Part of a small language model's weights.
Size: 10 layers, width 640, 5 heads of 128, MLP 1920 GELU, vocabulary 16384, 52.2M parameters.
Architecture: LayerNorm after each residual sum, learned positions, biases, tied embeddings.
Training: a variant of SOAP for these matrices, 1403M tokens, 5353 steps.
Each number is 500 + 25 x the weight over the matrix's rms, rounded and kept within 0 to 999. Layers, rows and columns count from 0. Numbers have three digits each.

# layer 5 MLP down, 640x1920, rms 0.0405, rows 20-107, columns 1120-1279
521513485493522491467555532539479469465511485506467520485492536526516484509529489505472504436536536514492497526494470525542496510494473490527469514476478500505459532513511556525518484523483481486508506520507494542502501503513512470482512476524444510542525533466488506485488487482470501494464457504519508484514487549566516474496529485538483483483512510475502533503516498558526538478477513507454501531476507495472509524476497476510496462502511507511538534506529511433518540531513527
572456544535512493474506446513516517500520524533544513503509525514466507509482551500446471491514509498512476547509525494501548516509480539460561522498527541501495499509486498518524509486478482516487492492566464465465542497515488516543481516520457488496508482499500502522523508520461520488497535486495501525493492484466475511509543495474498513489529484468508490505516443474487452479495487514510508513475500512499498508497532509514488490449525493492502492532487525523515516500543514
479493497477535512506545460501494465498531521505506492450537489529548505475482500499495531488491513487484480526459459507462506497486491504490462499532534481439477462514512493500487490455490530495464471483468497484471557473496472534505470494500519468514542492537488515515530502484463526490491490471499503473519503519490501476502556498526495510485520486491515506506474464506491508502485470479505494477502466501540513521544471504482539472458526543521457491447522517506473513469472508
588508454504487522486502484547520455515471484523482533525515500494493491509479474469510533502492533441481495499562464542520532506514471525502508485513496482523506442487494536478530482514557515499492476486514462479452497457493510458491503495488508462447472491522538513506459451482525480500501466485489531507522484498517513480451494496514516527530475439513545463508468500484469524526523535538520517498508515506533484501488522486516519582507517509478521452524470493530535489490464497
468488487522490485492557486484511537506509497503479506491506480493436512538509393484484538471486485524467536526499502498506505490518495516478464511469501464497529511495512469519498482508517463526488470539509483496479502470509511543489473487517513511511498495490504515508512492514474521499420464472510488489484520475483480504525469489486486500483494507485471513493460512472489529539504534483526478472544509480510478473458490470492505508460498518568493519510506475500569499539498522
503548512502501471576485482534492479525536494514506485469521513510521508465512547463537457487487498477508496518483496498463538511506565464476514474469513510508489482511520498475525520460510499490481517536499536542509453490504497484551484541504523490514482509466506518502494510512517480485549495496501493511555452451512453480478485485523494468480535534506548517513546517531509480504484538537526557495456464498474472504522476510467500523461452508511513508520531503471454525499483521
529525494514496492525511526465517499485551506482584471535499524520479476499440503496469478575490507553475507476525533508486531485489529503501507497505492461503466522485469479494481506504453518510483477517493493515468496490481464507491488520536489496488492523494511514522472479527503504505515506483508479497495480445487557508498531501495523498535503522513528517516497462484529494486492518461527514516497498500484519508477517519508493491514539467494523463529517523500572502487482495
519509541473551500484488491501483553525525515477521503518470539579469553499535506453522558523471527536487504514503490512506478500492473500552504487531502524479484489480486529513547487499508474493515548509505491450452540513557510505533514565486495469495495525511521527488448507521475492509511482543515519488521464509465471500454531527480503523512449502478471527486488481524498517440471508469490482489505544553500466458501494536471497482476470484522542504532488498490489480515494513
522477496466520515493480487508521524513483486519520522467496507479516503479497465483519455494541496458505528494493547477527499489469491494484447503468528501495537499496544484522533505502482519473575539507495497490507535508533490471490507512539511520474527495480504520507457493495494559483539483513507547492507527516475522511501474490479485510482481506491532485502467478512513479488507504487552491538486526481493510494494519456471537498523509548506469524553489507501482500498473486
496473482509515480522526477517519496509511478525523481474536481515522494523448553524518501518493501537505502520527536478531516520506529540558500472535495471526523536451480475485493512505450499475454471473468506477530481469498489475552499508504507547487487536507501487507488487565497510558452503503514495492456475493514510476495513485493472509503489511508500475526520497539529475508456511479510513509464497525484474484535525481472525493488554487527493521484466487503450503517505517
465519497503510510500495471519520535462538524488495488486500488476476458518477517514513492498474501518500508493487535553500492474500459492528466546512507516508525506494458486478510466496480528529512519503449502489519506484469468508500528508476485476484534503475499444527480464536501491512504486508489509483487529475534540460514495451507469501484499500506463503504472553465528498541561457516447525501590490475503528532502502518513504531512504546490502525480506500481515553503487524
463498489466520509490503524520492523467487512519480473512495543533514523524475475485463502462517512508458474453472507479462498461498492520480504549523505511528460537467469537497515494528506520530517445514503484476500541531526494495512483471544474485501517513518480466489538487489498456522520555515490511469504509497540485501510488476500515561516472490512520524418486507495485471489500471519504506469545507484482479468463505507492519505484526504487513502528505490481532559545523478
488477508502482520513561533475494545502472532480496493524543451411440537533508547507476485522518509498496487482556507522526480467501501485516463500513533513473487513496499496492519487494492519457486540478491495484476548457488516482520492502516464527511477467496499484486509540472500490451511499497482495487499510483469494518574520489471482507480506526498501489533510510493533504492513495483483461487452480553494548496494491502519489512500516481537509479510449484457497473518507508
466520532518513498514422504491506542485435488508510538471538544507512498498494483491544485449513510482455560499462513517476539529504524453528451454522465540481487491497480534532513509521526528512518476475491476454481489490493486525549508478475499479520497491475485500503506489522489509506473459457517524481496469494490475566468454492482501481459477496472494464508510457511499524449473533498484473513513487526517462533506516517482483524483482523498495514445447484560529480488483499
527528509531531507511516505510495482510481495499491519527508497498515483516516479460499524513472470494475498470477475510563489498480528523472488490483506471481462537470487495526490484501521481511470556536515479503516520522523505507492509543514477477470478476521493497496527501524472485485517509473472477541521505495542534529510475462498514500476539493533484507479478483519495483509482495525504477483536500515486487473522496503499518490491477532508519445509460498518455494544464523
508496461550495490506505488524525529511466507494512506493520477502530456451506509512479490445496519488536511521486490472523496504479508514526521496476513492451485485433463403478460510488489478503471470508502475491494503489472524441454503486519483457485509505450513504536460518501476499511492531512539519510486518530532473485431537517480512452423470494519519500527567504487474550459490476511523513531508480456502497462535519523553512478510505505520473490471475468500506521450495509
502460471517453522489509504496469469498500426479477528518527515493499515484490497517459481462513514501500543501440514494507501488522476523547507513460512529474497511514548515497457494489499543531478498447495468504548489480511475536482529495487521427446509504502482497484544462505493428491524460520483479486503553495512482504514505474515474565489498508467450537503497497532499460506556470502507442483505479528498500474573513472494530514500531511507504518485508442482473488530492513
529483490480480544508453497479525511517464499487474529512515525482525493496508487497560484480523529491492482477488517538491432512500498534492514509505475552515496494513502477486491513466503500521477486509506523515521541494518495501561513486527457502478509491472482513495526484499512471476531506509507505525527486524497479491508490507516512488506502516502537461491460509543526464503527460501503493504487511504476465441452521537490517544460451472480468493485495473476468534555552489
507488499493556492506505487531518518542524532536551514512461503514511496462531520505487540501495484499515479509519497522493481530473474508499485529487504491485495470478509491540526500500505484510497515516487504476533484495526488533488516494554488512524478463504547530507487529502480536430509497477494533468461481521465485531486492469497502508493484505563504507514489513549515503464526518506501466512489513488517481471502503508486489507483504464532507485470460520507526521458494517
543523513484554501492536563501534510495495497486504503516472488510431523536484475501522505517484482475508531505467484505503507528515508498490505495529490475526513428549528491505507469530479419499499502491495488517489487533513477485487480456509503470503484491497461527530504492510519453485519508512499449486492496532507527536472479464495477499483477502466501508514497457522475519543575473504501493483519496494487508512518519542523509500504559502510541483495504501514473527470520497
501468462489532537525461494497511470454508463518509525469489473456483512502503492478508520493505527522514487547529533493533487505513490525529489498533470500506482512472482510476523479497488507498503540497500537496466507508516470477497501511490452479522459565489526481494473522478504500540496483510512488533505510499523437485530514521517451493516535541498472490526487524480468528509468520491514527519512489514484476483493505495505495516481488491513498494478533525503500537491508535
505480502494504494475521510481486496563489505470489443497553518441517496473463558496516546488525472468466490499487500495502467501470453472545492498479550503504486528488491486502480500512501448490536449510528500464527474451512493508501489515521491483469476528507530494469491446522503491547536511502533503515531516481478514480485495466471510480533555504487496544445491511508503485496511558505481502512519537506481504533498514502486489483461504491519500512501525500475471520477454513
555522488461510504503543500506457484488461481514510476512474506485504493530487477474493476490502497518472497503472484567476481513525477487442458506541532581493503497535527543504536491495524495491569491534491482473503530500446472542470505497515490559494514470481537511492511531555555505494526527478505514443513500486506453484460545532491483512445497461487511508513483514539492500467537500463503490537441474523442520484465478457493471517510517548469513493539491541502520529469462506
433489471514509482501464514447516477460531471483460497491515503505494470513487508498480520492497470529504531492512532532503515487508523472531481516491516457498481525500484525473511469503511467510550531512481498520493485456546497470499530477519503521485504449542498501525504532531469489508455442513507484488464533483552471488505485499458502489456481511499483495432532473503484522522467534497480508541520525445531494513465522504484486492496518469512489552503462519488474515467501517
429490462522504514528475541558487511444512518549507491502500463493497494544503491479463510515516520539517545522531521517507494469499442498499503432489486525476514503539500535491500505507482504480498498527504522536536458517487492524466514497515516463463491516421533507538496486513491527517471501473478513479507503499531469468541492525502464510506489510499546457470507533503492521471497475502504461509510541473534501515504479471511507518450483510511511474499488528491530497516526463
513513510528552505506487478496548475515523503467486491506497516511525480478506504503450436471498526504536494474506465517475515528505511502520504527506464488479513475522506526509471478574513492488520541507469499456516520510526490508461537530491545494478468514525503484511525496522511495464483510512497483516466497513447495479523475484511501487500523503506451473494466465501470460486516529486526522484518481513500494493455500470509446530509511521504579539484477532492506493506493473
510466497500468484493485463491523499512505512510507522491494520511476506504533488496508534548499508489459505513521530502523550491515469502465520549512528477509499501500514481526487534468505487499516501527511523510498490514482474492518496528440491550514498487503479492499519470467492509487486494499479513479511510484539518495498460490491540509519483500469551484467502492489494541545472477492511522482545469498519487496498494521492532480516463545488584535507520495492483507474495548
542499483464498497537475500501519517524550519508471464489493537539449504473530543508495553505497526438497501457525438489540522475485496495578504487494517489513490498544486498499461472467455454508462512519496537476493454464476513494516496530489516484536496495495543519514498502453415521478482485506487511505491481505500445487483532495460552479492461510476474527538544516510526504464503471502561464476502531486521474525487541524539498515505478471522457493478499537488511527507511488
458478494537494494464463483521516452502498491476495523495551454515528489552467510543504473539528474537457531521525502493535527494525500512485496502474502536535490501447500509509509487512555493504553528500512452490481529488524522501552465501473496487535512514524497467522531455494478476441512489473540539494523525485517506494509493501510486509444546540477488497497497499528481488523529488525491518514506470476508496495525495517528484489461479460522477471467503470510482478471476500
526471511526520471505502516508478462469474502468504512466469506489531516455466491483499494491510532498542459519479494516511495503480481500481509505515500486513521510441478498503484519520492490539475461552546506563481503492500520499510485503543527470515492509529471505497511512495476491494531498517532536482521506494485498490505500528517509457479470505497506514513470492485503477514519471472503507444515522519478495464494466517496491514560493542515490523483520501548493514462512488
489504471503493519458518466505535460486528514494526530490484526474509517495503479512519499478520455478522535499515512520509485494557507539477491499495486496529511504508495527557478526491534521514537451514487491497501495475496508533492516495486489492493531488508498517483525501539496469530504485512548466482455506479488512490569490488479472561543485492528482479518507523511520511497532537492526444471499517474466543488539471469528520466514522504486508498513497506489510469503458542
469494494474503529546505473497497516475524491513490495550490481473513487478499464532515539509455504508509531463493480479501458473521499496493533528488566534515431494498514485550504461531500534480489506523441491449538472500537533504509458514496498479494460516536514514493456481526511493509496509458501502507522505496485483480534528487504513455482494478517525501500516485538547469500480501534490483473510527542520543525481449467484536491572459486512463522479477531484472507526456508
505524494508526499508539489509503491546497520499481538496523521517473514487475465485532479470479461509482422520513482506518549514552483519511437457539510463466490539497488484475466514487497477498471539504468489521488458520499519496498556473538464493486499492474520499487465512550479544495505460472468540500463502501545482480491494503529485551496498542481523474458541489519476491505453502501520469516519506484456504503540532502481514490528511536478496474498479491476507454517534483
485508498505510504539449483485444481480491480493504501549483445450535534489513464490474488462534472486533504536507488488533511513460485496477569505426510545504513502496448479508497508459448525517470478515492509488488476500491485447521482534501503475530485499473490533508470448495532511498503487488506464505495513488504544495530522478492455488498543536491492536544503508528514542492541505489476481505512451514522519515512509509518495496522508518467521510497508497524428499520477479
513474485498503537473487493495516528484523488534542473497518485527480546496510488515485531502481482507506494484508558510500515504535490511479508512526516506457482541515529490493506524440514511494472508449476503515474513527506473505509532487496527524470540527531494515488467538489468491544508489501549533507509477450507466468526499472544478553497503483525496502489485514486458451497503503527529536529440475497514466486461516513506484544529479441515497549493543506508515536489517488
529543510494505489487507541456503437537509470456482511515475509557475492529494531534533488485474449473529466520512477542529486494506551482493534536523503476477521508511519519486473474533472483489508514501511505473515480495522535503492544420485537491506490478512509485489538496480466496519476483495505511490494490513508512525536485501500487509499509527520533474499504515490473472499484511524478445512515520550502515498491571583487520522504477482503522468483466512473486518496494484
476527565539504530585526505505487494492518544448497473537473448505530507512463532537462452441535526472511491495499537496531515472534529497528497488483506474485462504534505504511617495463487523526479518516526521503482503514506469511496535539486486461501480538510496524448468514489501467461527517519496538515495490529500509501486521501506507481520521484518501536482490511465435514542501512489517510491474532488487497501516517485502447541498512495529468508443520527512505534516476499
520476491520483501520528547530513487511530471501494482505513504482498501512504511524472466467513488509483571474537491458482510487502526510525551474447481500480509479503474481450493513522543505485547496515492485516457510463548511528478489471486507531484514470463465496484513537472485502513470481520478548513507555522470481508527455475518493492506480481505501499463441490478512491503487536531527488530482445473507516489486505494506466537457522527486525506511477482475495485510509477
471515475536478538508504504537537499513494491523486454515528477510526493517514481509524540496467517483490467532502507489497492486514498504519529495507502489488525490490476509505541516527486504457495471487497539479516525496543470483502469498521484522515489471492494518525532484497442489460494516453490512459517496457506554510475516465521532487500498514500478457507449510510508489523520510500497491478529506508527526541491472521506494518516489514494480485518495505541536531515504490
521504475531545518478476520517479445489491488495504510432502483508505520489484523488479485490515535528512509450495530504512482547492463492477568472503530495486478495498532508502497490493493527526482501497428501505545420534573452501566473490534470527539479474506508575573464524499463541453489496498528549519473443445517516518470502479505474500474491521448521461517496527518456527506462464502505484503542492488510494527508567507490529512469541497445481482454515490501506518508478511
481493486523507481507512497476491544460506502518477524525465458481517484512478501522486487503488503556524518508472466523493500488498470499466531497494501485510480498513503518475530461534494501521472469484518530528473492506495563503535472479515483509529491536483531519454540509457469533515516501472505556492484503503497540495489497504484536549479528518496497456503481520487494484510494545519501500487491480524474512514463544506485485491543494488523521494544511524537564489491499524
464527486491524487507488487470461496448527532516513512467512521513516469481542462526471524531462559476531457536471498496499535491465512459490533527510478489518470477508494504471517495506459511472548514519520512517480522508542479492476506475494461497490509502537512511487485497527508460514476490507526483513533505520474524516523540485452529484530501500500465510508479521500499490482523513467503498483486526553522515517510460501465467471523476480467552499440488476525498500496489505
521429478460494518526543512469518448493489519529483504550482463481543501472482494514502463514463490490531518489485527493506527491464496483490481531519470473489509488505552499488464499489533511450525490499495517509522521525485509564447506500500537475497540486471540512509473539538480510488469496528538478494476536461525477527474485484446510494490506502502458507433452508438494497522466523496497508507549503520507561490506499485521509518462511449445481478530499511480554473506525459
543488498482479504537474479428507509529496498537547512499497465461541508489516486498518493495486472477514504524462516468498461473548496560464461521556459523495538513500524497488520533535477469464486516477504502489495508498484467509485495477474503555509462505508468521457503547511500484476502466536521536479469495541478474496482472526468489483504505493501474461481537461498456485491483517485459500459469467510512508461496510478502484488511486515498472512507471520503507539499501507
498534470513493489508519503480472496485492491478549476498496490529512525505517485513540512466447498552503438494538507473495506473503485515502481502452523522478511468494468476542483540513522468478523486500537490497530530524516479505494530481456506484561548489531513487526512518557492532456474508487527516468459482503529514487463490433504529513505535499479440512478472505505508505536491519483494494489513502477474510491508430490473502513506494474520520537446531541500536496497513546
536475493532499493495540514502495522485544524513479509507501497467520536478531493512509560498515508466486525492529486491539442533496478515449507497522505476516511504525508535506517530521483461506456527479499496504515504477549463478527500500525482483471505487488507477495493501473498522490473476485512495538481508502487503490536507484476494519490507541491490465506505510508520521495492420451515475510512509489463519493485479449457488521497509471485490440494517486528490473497483488
477509495502528520474492526481462471521506523515531488435515452509444505512479524520486465503509496534502496489520528485532508517536517456507515494522545454494475448494553496504503525514476541451505476462492502526418558529504468526510512549525516520518493510488536499521541505479536481458499468478531492505511543493507489531521488524519506448518465497486521509501497463491512465534522532501525474481477439494502512459537533466501479521540459464485507504540483529484487490477537507
509512510485536484477478504542529522496498555493507467513496577535509478537506478496475479534466497488528483521491536490512490494527476499543504477486513466479488508501556496491503467529469512465510515534531554472561481503485504522472485480527439476527448511544504492519499449527465493524507443540521466542554506562481473524474524453518499461461520483501490499459533512515472466497523481498505506494455553532507498468500456523488459509539520490502513486494510482472472515485536490
547463472546496554522502511514508509538455501515511494449490472528502450444492541536495537549540533504500504504470518431460480463487499521530517482491500481514490491505474505539568482495513504495554525512530488477526491530497481469493543474491450533475492544517471456510472514488453505490552535494495506500498512473503488531548546487474522447483535476518491482507523590519515489520499470484547460507461479500543557514519545468534495474445497525499537457511465522503488475479524478
532469467474439507500512519494439508524476486553479492465476482461512493499511533519482537471502490474535491521499517536484505468493514507491467465533500507476473473485501518520517498527553514488474488506503469490479480547484482467498498491518487519513509529516498477493485574504527467502473513469535495506494505522525518532527513508508476510524485550553483505551488500484478497501503506532496490489476515474491484496501564499496501543503486491495505493488505501511463486487548517
544523468512524485475510573497485487516545504492505505497498545521464498517514518486503495457526477465513466483497493515534526476493530512497499484515534472544541434510515507502515557518516516511487485495492511481536538488484492488548505486490406464553514508495494488522527501462492483481484486501532505512503512483492480480485481484518504561505562503533464496446488466519494498511471475523546513518473478478563546485508521542473529477506467493498513480508477497486457460493500528
478482523517481521497497518493510505517537515452513492510484468578517477489495506495529544501524498444476552476483494500485518572486515496545471470508506473481521510522497508485504507494539530520538513504498467506515519518506483523482516478500492500476531479495511514515518506499502511484529531540525538484510513523517495503488521507531492496517510474479498478477507522544518487523501485507458473509479484467534490496481497510493560498474500518501514505456504553523506466522456498
559523502508494507466521476515527504541468498504458483474472540499493497547493517472464496505497489486464524485526491501489507486522514483501506506495502483525529493485532522488505521465530502494457490504521550497485497522510533507542508487500519492506507483567483446561498489544492521452488499472511496519514500513528478457485476468525504475491471517559472500492516515497468510507458483462488521455517493494476473485531515525507542526519491467469532513504506486488535499516489541
550480490515494553462491503470480526528454486525493478504508482528533519506500530524498507499514483542515503502479510511496478489497493517509488459485504454498500504426523508500446495489485509520532498501539523486480544532488503528475483534484554452502517452494516484495526507496469502487459529498513489495503486511502547481500496525516516511485490493477507433458480493455534493503513504454502485500525489507505496490513457526485545520478522491495483474524536541485523504510488517
508535509516469501497468470492528533509472503499488473519502523505482479559499462471468533495485510497507509500525524486536515523457476502474489477500533532510424515527509493503495461510487507470517431500510517479522524459509515503513454538486497537504512493482528472561535483545522497494524518505513515506529518471452513577456501523498493502534484516497562479451485504494518472508526490475518540479528478478490476527503503527473507493442495493498481497499463477451455429537522519
461485486493482495486474479532488473497520487543529535481504493490513475531541475490495516524485483519507470510503492531488533487527499475471523510495451467499471524478476490479476526498526500492479462500519529493484557545531504484484461517561459497473520487525526486525532504481493496514488523522473528499504472499482465486534498523567479510467501485518545518496493510562495460476473516511466535514499506493509544514455559499520498466476471541521490510506517494498458489503486517
503545532480484492481482489474501500495519522500492504489484463495492498516517526536492487561506507518493497490481486503525498505477515513508472494482511482502508470486471478490503527521511471478489514493477555530488473509486488491479461512508450508471487492496538547461491474502484489513504484532503475499502507540463505527482492495504527516523476562505470499514550478549502532516525537485520493484511531505474468479524482512516468477465515472482531478477478519525470515490533495
501445488493492500502517467518512504509477544508450525496492486476480483517506545465464508507498470520484481461451524471535526532521495489492487486526493520499498507472472530506492490517529477495478517497487527498492500561529504471461494468544477500458495466488521485512523506517491471477529469536457448504457475521522532509494493512475501509488525537522518471489489489442450469513500507491487513461459517513546559511494446471474461511566506494495452512494486467519513484457501488
538490494530547494483512517504491509472514490486494496529552535483504497513500540498517500508464496451520523512472502529524538514475469504465484492500460529481535515463460510511509492489502470539482507509494462481507485491501491509510475511492526512514461474533494516554514520530518523499476482505501485469467528469520481537469504561490480487485484489516502451473456562520497515470499456523526524495462509510533504461572476498488510543495468468528528481508520473513529448527514506
482508480471473486472506524506521446498507517473512505491522504486486442505510486479482519531516507526500482469484551523517450460502561515535463485473525480508482571513540491525508473499517498494450465504493579534477523469547459497446496479514537471515500526502507451501472529523505491459519518462513530518507475501499458566504520479503486465462505491495551518527536534482445501513514517520484482498545489486519515519495494489527485539512480525544487503499489509517473491509490510
428504505571465465485501493538497528493485530547495501493507513505512500500442484489516505498522498514489512456513492501503501571510522535472521464506451503493493511502522508419499545509507516490523494510478496504513475508515504504486515499467484490474462487487484513522497499519550489540497465501450518496425498480498491479509541528507514549494529451509469492449471490527556483475537513465468512521499496491513493527503486531511496500524527543529497540510519520521544492507469506
499508522495512470453512466506529516501510455486473549516503496484513490476486493462497485475528515472474477533468502480496486476486454495527503501480474552527489502521493480474500522520488506508511490512490499486533474529491511514504530480504484523461517513504484509506477513503530484514522497501536522483489487519479504510465505511501479445502508485531532520499494491548507508458447480530498426483470496511495502534517507467529489451551531471518531453488490481495510511489524509
451524479475538500502490493505522501541537526511488511521502519519503480536540527499488491525514530503490469490501506479484522522538504509466484480500468512454519532499492539521493488495437524527493524503514509517513495509491531529513493475471507496497466477476499491508466515536502494480543496463487527520540508553517486506532482504487494493463499553516547480510555509510506506522533445464491506495495515535482522515513489484456526485490498496505493489490490550460517510501539445
497523531499528460476534491448495499512456510502532507485483514499518506520520544455454497475535514515528498471492526508498471518475482510494504518492532488462482497483487511532483511510481490460498513505505517482470468448462495508497494539514488508470469472485532491527548503578475500511531463485508502533470475530534517517492515497468458526519513535489552489497512501547498521551512547465521522519556500469484487502536466466467465510506511498514487532475494503491474479526523555
450525499497505505524483494485499463457529495501491519463482501532494511523466473485511514522516535529528536549471495521480544504435473503519513508482549498507502513474491503528520516515521494506469496465538505477480488463499461460527452505506516507520502507524472501489481471523542510510478520491456492467472524444506533480514454500477469527512496515480483540459522488470492505528553491521468516515531507483448500499526532534439516513529503483470518495478499455513501517517519503
539487514511491522501487511492484481523507477488476492513514492507508485507540510499504450505530508522488502503522502470502499514527524535504468489529460489526566523490488496536438534500466483474499507531476496505500505481493456488502550533464478490462528472462517489492499478494509477497472479512492495498547494497456527501508492484519474506518478510476524486515475464551507548465561503576477507524511479491559472469503515502476509485503460512490508511530505506489492471559469492
473516486515503494535485507499481492509502481492462515471464535497459507478491514512475478497489517492507513505483528475537468488511492470538517465489479501497499509531528509483502515494499502435461492455475467493481445517519504513500492555505515493487459476503495499478478509540478505502518483514517485522531468511492463473506517509489507501483495522465516500497501535483520500461494493486437507503495475466488535494448464492499544459540514488518499515528508474519431479502497513
514477518512461486534487488521512494499455488484542460488484513468495488492502506485504458577473565530528498494472482484502503488517533502501481488449505492508517458531495538509524513505439499569503559520562483498514476549492507509527468544494546540520556515499535471474540510505526446520517487516465492518538506482483480545481504517529518465492524483522501560486493506523486491480549476527470538533480483508462488518520525514485475508504471507528549503509507497469469520526451470
494482513494494511530481515477512512508486494491530484488505509459493525507511479498522522492481533483513478468495540528509575537498555528528528450457522502503522506465472515509520539482502523583435523536509564516523480477511524464445536503482517456480476509494484500508521508502530490542464476531514447507456485474478532497482480542454488531514457476484470486486494510427445474509485485523496513504479484491533501494491515531492435488484480489486485513471490512470516469528461477
525484498472527530525526458516529514475512494514492519523489503523554506500517519526523495486537519510505517460478488499503482505498461502546489532466494502444483526519546554542481545453510479504514528478541481479520561503457501486500526535528501534515474501492514534463507494499530488514512531468502517508534502503503504489517508546520471462507489536486474503507507490474499495504539505503482472541524489530493529512485495481559505541459497534516525520487524521493505489541496504
457434518499452475465504499454536476520476522496459537543484506507491501494500503472538509533511544580524510508454506496523522529507492502492498527529501499484569489502466549443465511470517480506460498503490438525543470489516465549501518521501560504515453510498488495500521494477511501454571507489499492487459478514493502493482513520468510503504522504496500492451444504480460529512492455470462476498526509480502569501518500483490500467543524504510546526524531498536514479497470473
501545507512483493543528520490509531481495506530491496471473537470503550454483528541493499518482548515469504541506501463521449496474468526497504498518500494515459498512495476479487501489496533500480452507513530471500494500513507498495518545476488500486514508521505511496535493497515445538504494536489488509486504503440464521543517519510493486500486523474487475534478526498512503492458489505495497529524492522515459518489470479532469502504433455494439490494457504490502495482508481
492502507532483510471478458521507479526533479491529489484480490533534494468488506466508469490504467504473508472483446538453472492481542544517450531494539463489473516521549508478497511492499527516525454513489545516467489473461488422513477459490507534478461482515498497482505561513526502504538509508508494517523512512504502488483475511513508444492504509519532493500519520496497495512529505460545557504510473522480445510511488438534511521486494489449527509502497475519488488511451484
546513498463526497534498525506496493465513485477485519481479495501515489471507515519455503548524513485551514475467513501503491496548485546510514487488469529533499541531519502473527494489499505501515454498513514479539488487459504503503525498511512543513516487503520496555517455536499508477502553467496543531503472513476476473518527478499513493498523500507474578530535497495483480453472476514499512507463493499522490517526552526505475451510462530474505488508529490516509437487546544
467508471461479528490540503488529507478467529447489547518542502491529506541511521532525510491497546489476460494484524496489464498528532475504481489519497504521507467488505551458517464518494483469553447509473469442516467535484507520470504452503512480528535441571486481492506491491516509480481483438443455525512548518511472503483499550497493498504477495499491499512522581486465525534466488564474497507502461553510520489525484524499483498481510498525488488524496497454514555513454494
500520507505480483518475467502496509524508500511517503496456488515521517502497523494496473499495480484511465465539476487449522516512501506461481481475513500489472527500457517543511485533482543521554463460451497510482512488497500494524493505547530497505509478472481486555495508475503515522478501489520496534510467506487503485501483462500463491466512489457525514476503507464517521511526485506527493501526514497477469484465489485517560509507469489500512551477475429499495499504536515
470521535517486526525514538495523527486530483512491474507510503479515495510540511501512465498543487483485510475480538517504536511512431472491467518476515478487452491540491490519476504489540523499526542522519495481538484520515521491459480522519491490412456462555524549505484499559510511493504475514505502501513532485477499452490529497479495489518540475532519519516429475495520509488543473459491537508477514475527526527475483494518501449540479512525516487561514492441470465497518566
527474526508474491495505506522497490493461514537547512494467475416558471481502520492518509458481475480521530502523516507461514487524489503496527507502498530508545510506452485491471461472485496518489494512521526490494475493488519506476521481460466496516482418535500503494511486482448518496510511514475485495570489485536487519492515492490521500457530499492481501463519520504527459436502511466459550483492541507506525525533497493467490486502492500472471497475509481523487489519541500
462515470522441499466521532488509468463511533518492530516516521532454474486511506478504506523501492448527487505468473458480529495520514494507500482493511503515526535499497549521502534487523490478523491494470508507476500499466524506511541457539522502475499480503482508522508531503498528539552539505511502517502519491476521513477519521518505413504504539485519499469489491554528458508539512446526488497561516484499497486502528505497483489552473514530467480477460458505503468490527462
477534492489447494507470491473484525502495503524519483499484492488507470494500500494512518505509495503491467494505508485502503466495521554495458534521510491527518483495498519491524467458499457496472498535452493462489522505498504531513522505508493491488489518478526517485486491450498554464520514516441487488527514483511473512454508461510526461479490516507454479515493489477518537477561495506486516487538512527509509505493491471499481509504517490486483508517514518499507496496525490
468531508493541480491487523542503475480510511509485539431513503544490510485477537463524485539498493479473472486479492488506488460486498442486485496525522548507526468479482528500519476476485502441477538480503483485525531513436511524491503501475496509518498484511523503480491473516496461537488490528514448489526501469486539569461463489514507499526528531502471469500479515482480480506498532520524519496464499527502518513528513489472487465479481457519489532456509478494500512519458455
476538522507494476526494487508538436475491512497509515528531515509497473481500512488487473488517508506497469477494485505505487546488529527522494497474512532484457526505509524501521521513487514517509478512496529500483509467503508523465518529522479528535525474484466486543544488521514459484519498524457529513514491509479481507522509497522490453543523541505495514480485497491452487520454504487508485452516455475474461510484475515460498493512516524475510524479479522464528511488497472
533516505489546553482492486487470500488466474487503474519564486485505513491498529457465501481558498512499487495465547494489490490466514516482460484478515490504480488491514483539486521454492497521560464480510448505510505513491489491518512479450472518461509485511514462519538470451545490470464491516455540479469515513486470520520505489483505515500543521500522463506490489517524495500496488481528515488497511523557473513522490505512496501498493458467499490444489530552443508507540528
541474501451492505505492499489524509512493463497473484459483528471502504502515471474480547495458494485514454451528509529508481497500539506502478510490502500493480488480501476475500523492498493505486479492517548530508481476518502515513547507520474492471494487525483453496500513546483493504489503496526507528527514517518545469492497493525534464503516498476513466488509541517471509480514504507484524489498504524552496516441484498482474454496521502466491485480538492497487480461492496
500501494490524456505484489492497511466474482473523494480489478516522486511507482470480528489487506499516506482508480507485556470513552462479537498501502517474538479551533512483522464513506518533434473439461482515520511488492500517495491509519529482456490474498538492515464490514492537496488518501530491523524509497452429488479502464518552514492495533490474496501516527523486535502478500517453524522463477493491474522522527515552450505527488495515497519466496520512469469468504510
528487495448488504502491517519531541464447457514473497494508497526526511466514476519441535451518521514524521464510534485494494514462504503521528516480538470467489503506493467494543483512490482492565437500517507521517493537513520467541508551505488506498516538465513499498525477516479462497507507515489493487525530509469540504498497500508488495517515476527495506494549493501506490511531529510499475491492513462508503530490474477503463522523481532473527436485528468518523474524545507
541515487521507478488497527523501470475487463523483488468508495513501525520477480494507510433512451487535489484527547502494475487493467505501485495525475499533456546482507478535475507509458542474493502532502481476519518513491510452497476458521500505520520472512507536528508462523490509526478518524498512463506481472464476466502515525528513484495511516538512560487544552467484545475493504477466528502508489498468481528575506493512509487502518490505476463457507494477503459493528505
476489526502486512500548460481526462545469484493522508485526452513504510454516505490491500489471479517489522500490549520501475504466509476498503514493479515514496521521471506500505456478529517493484527452503495466530478541471502477468482541503486513513497476528477513515482485534495500513502502515510507503491509515459489460456517512506480503515511496518504504523484519488495501493487545523508499505507507524451498468497493527502502515515530455503527494470463523530494521472489485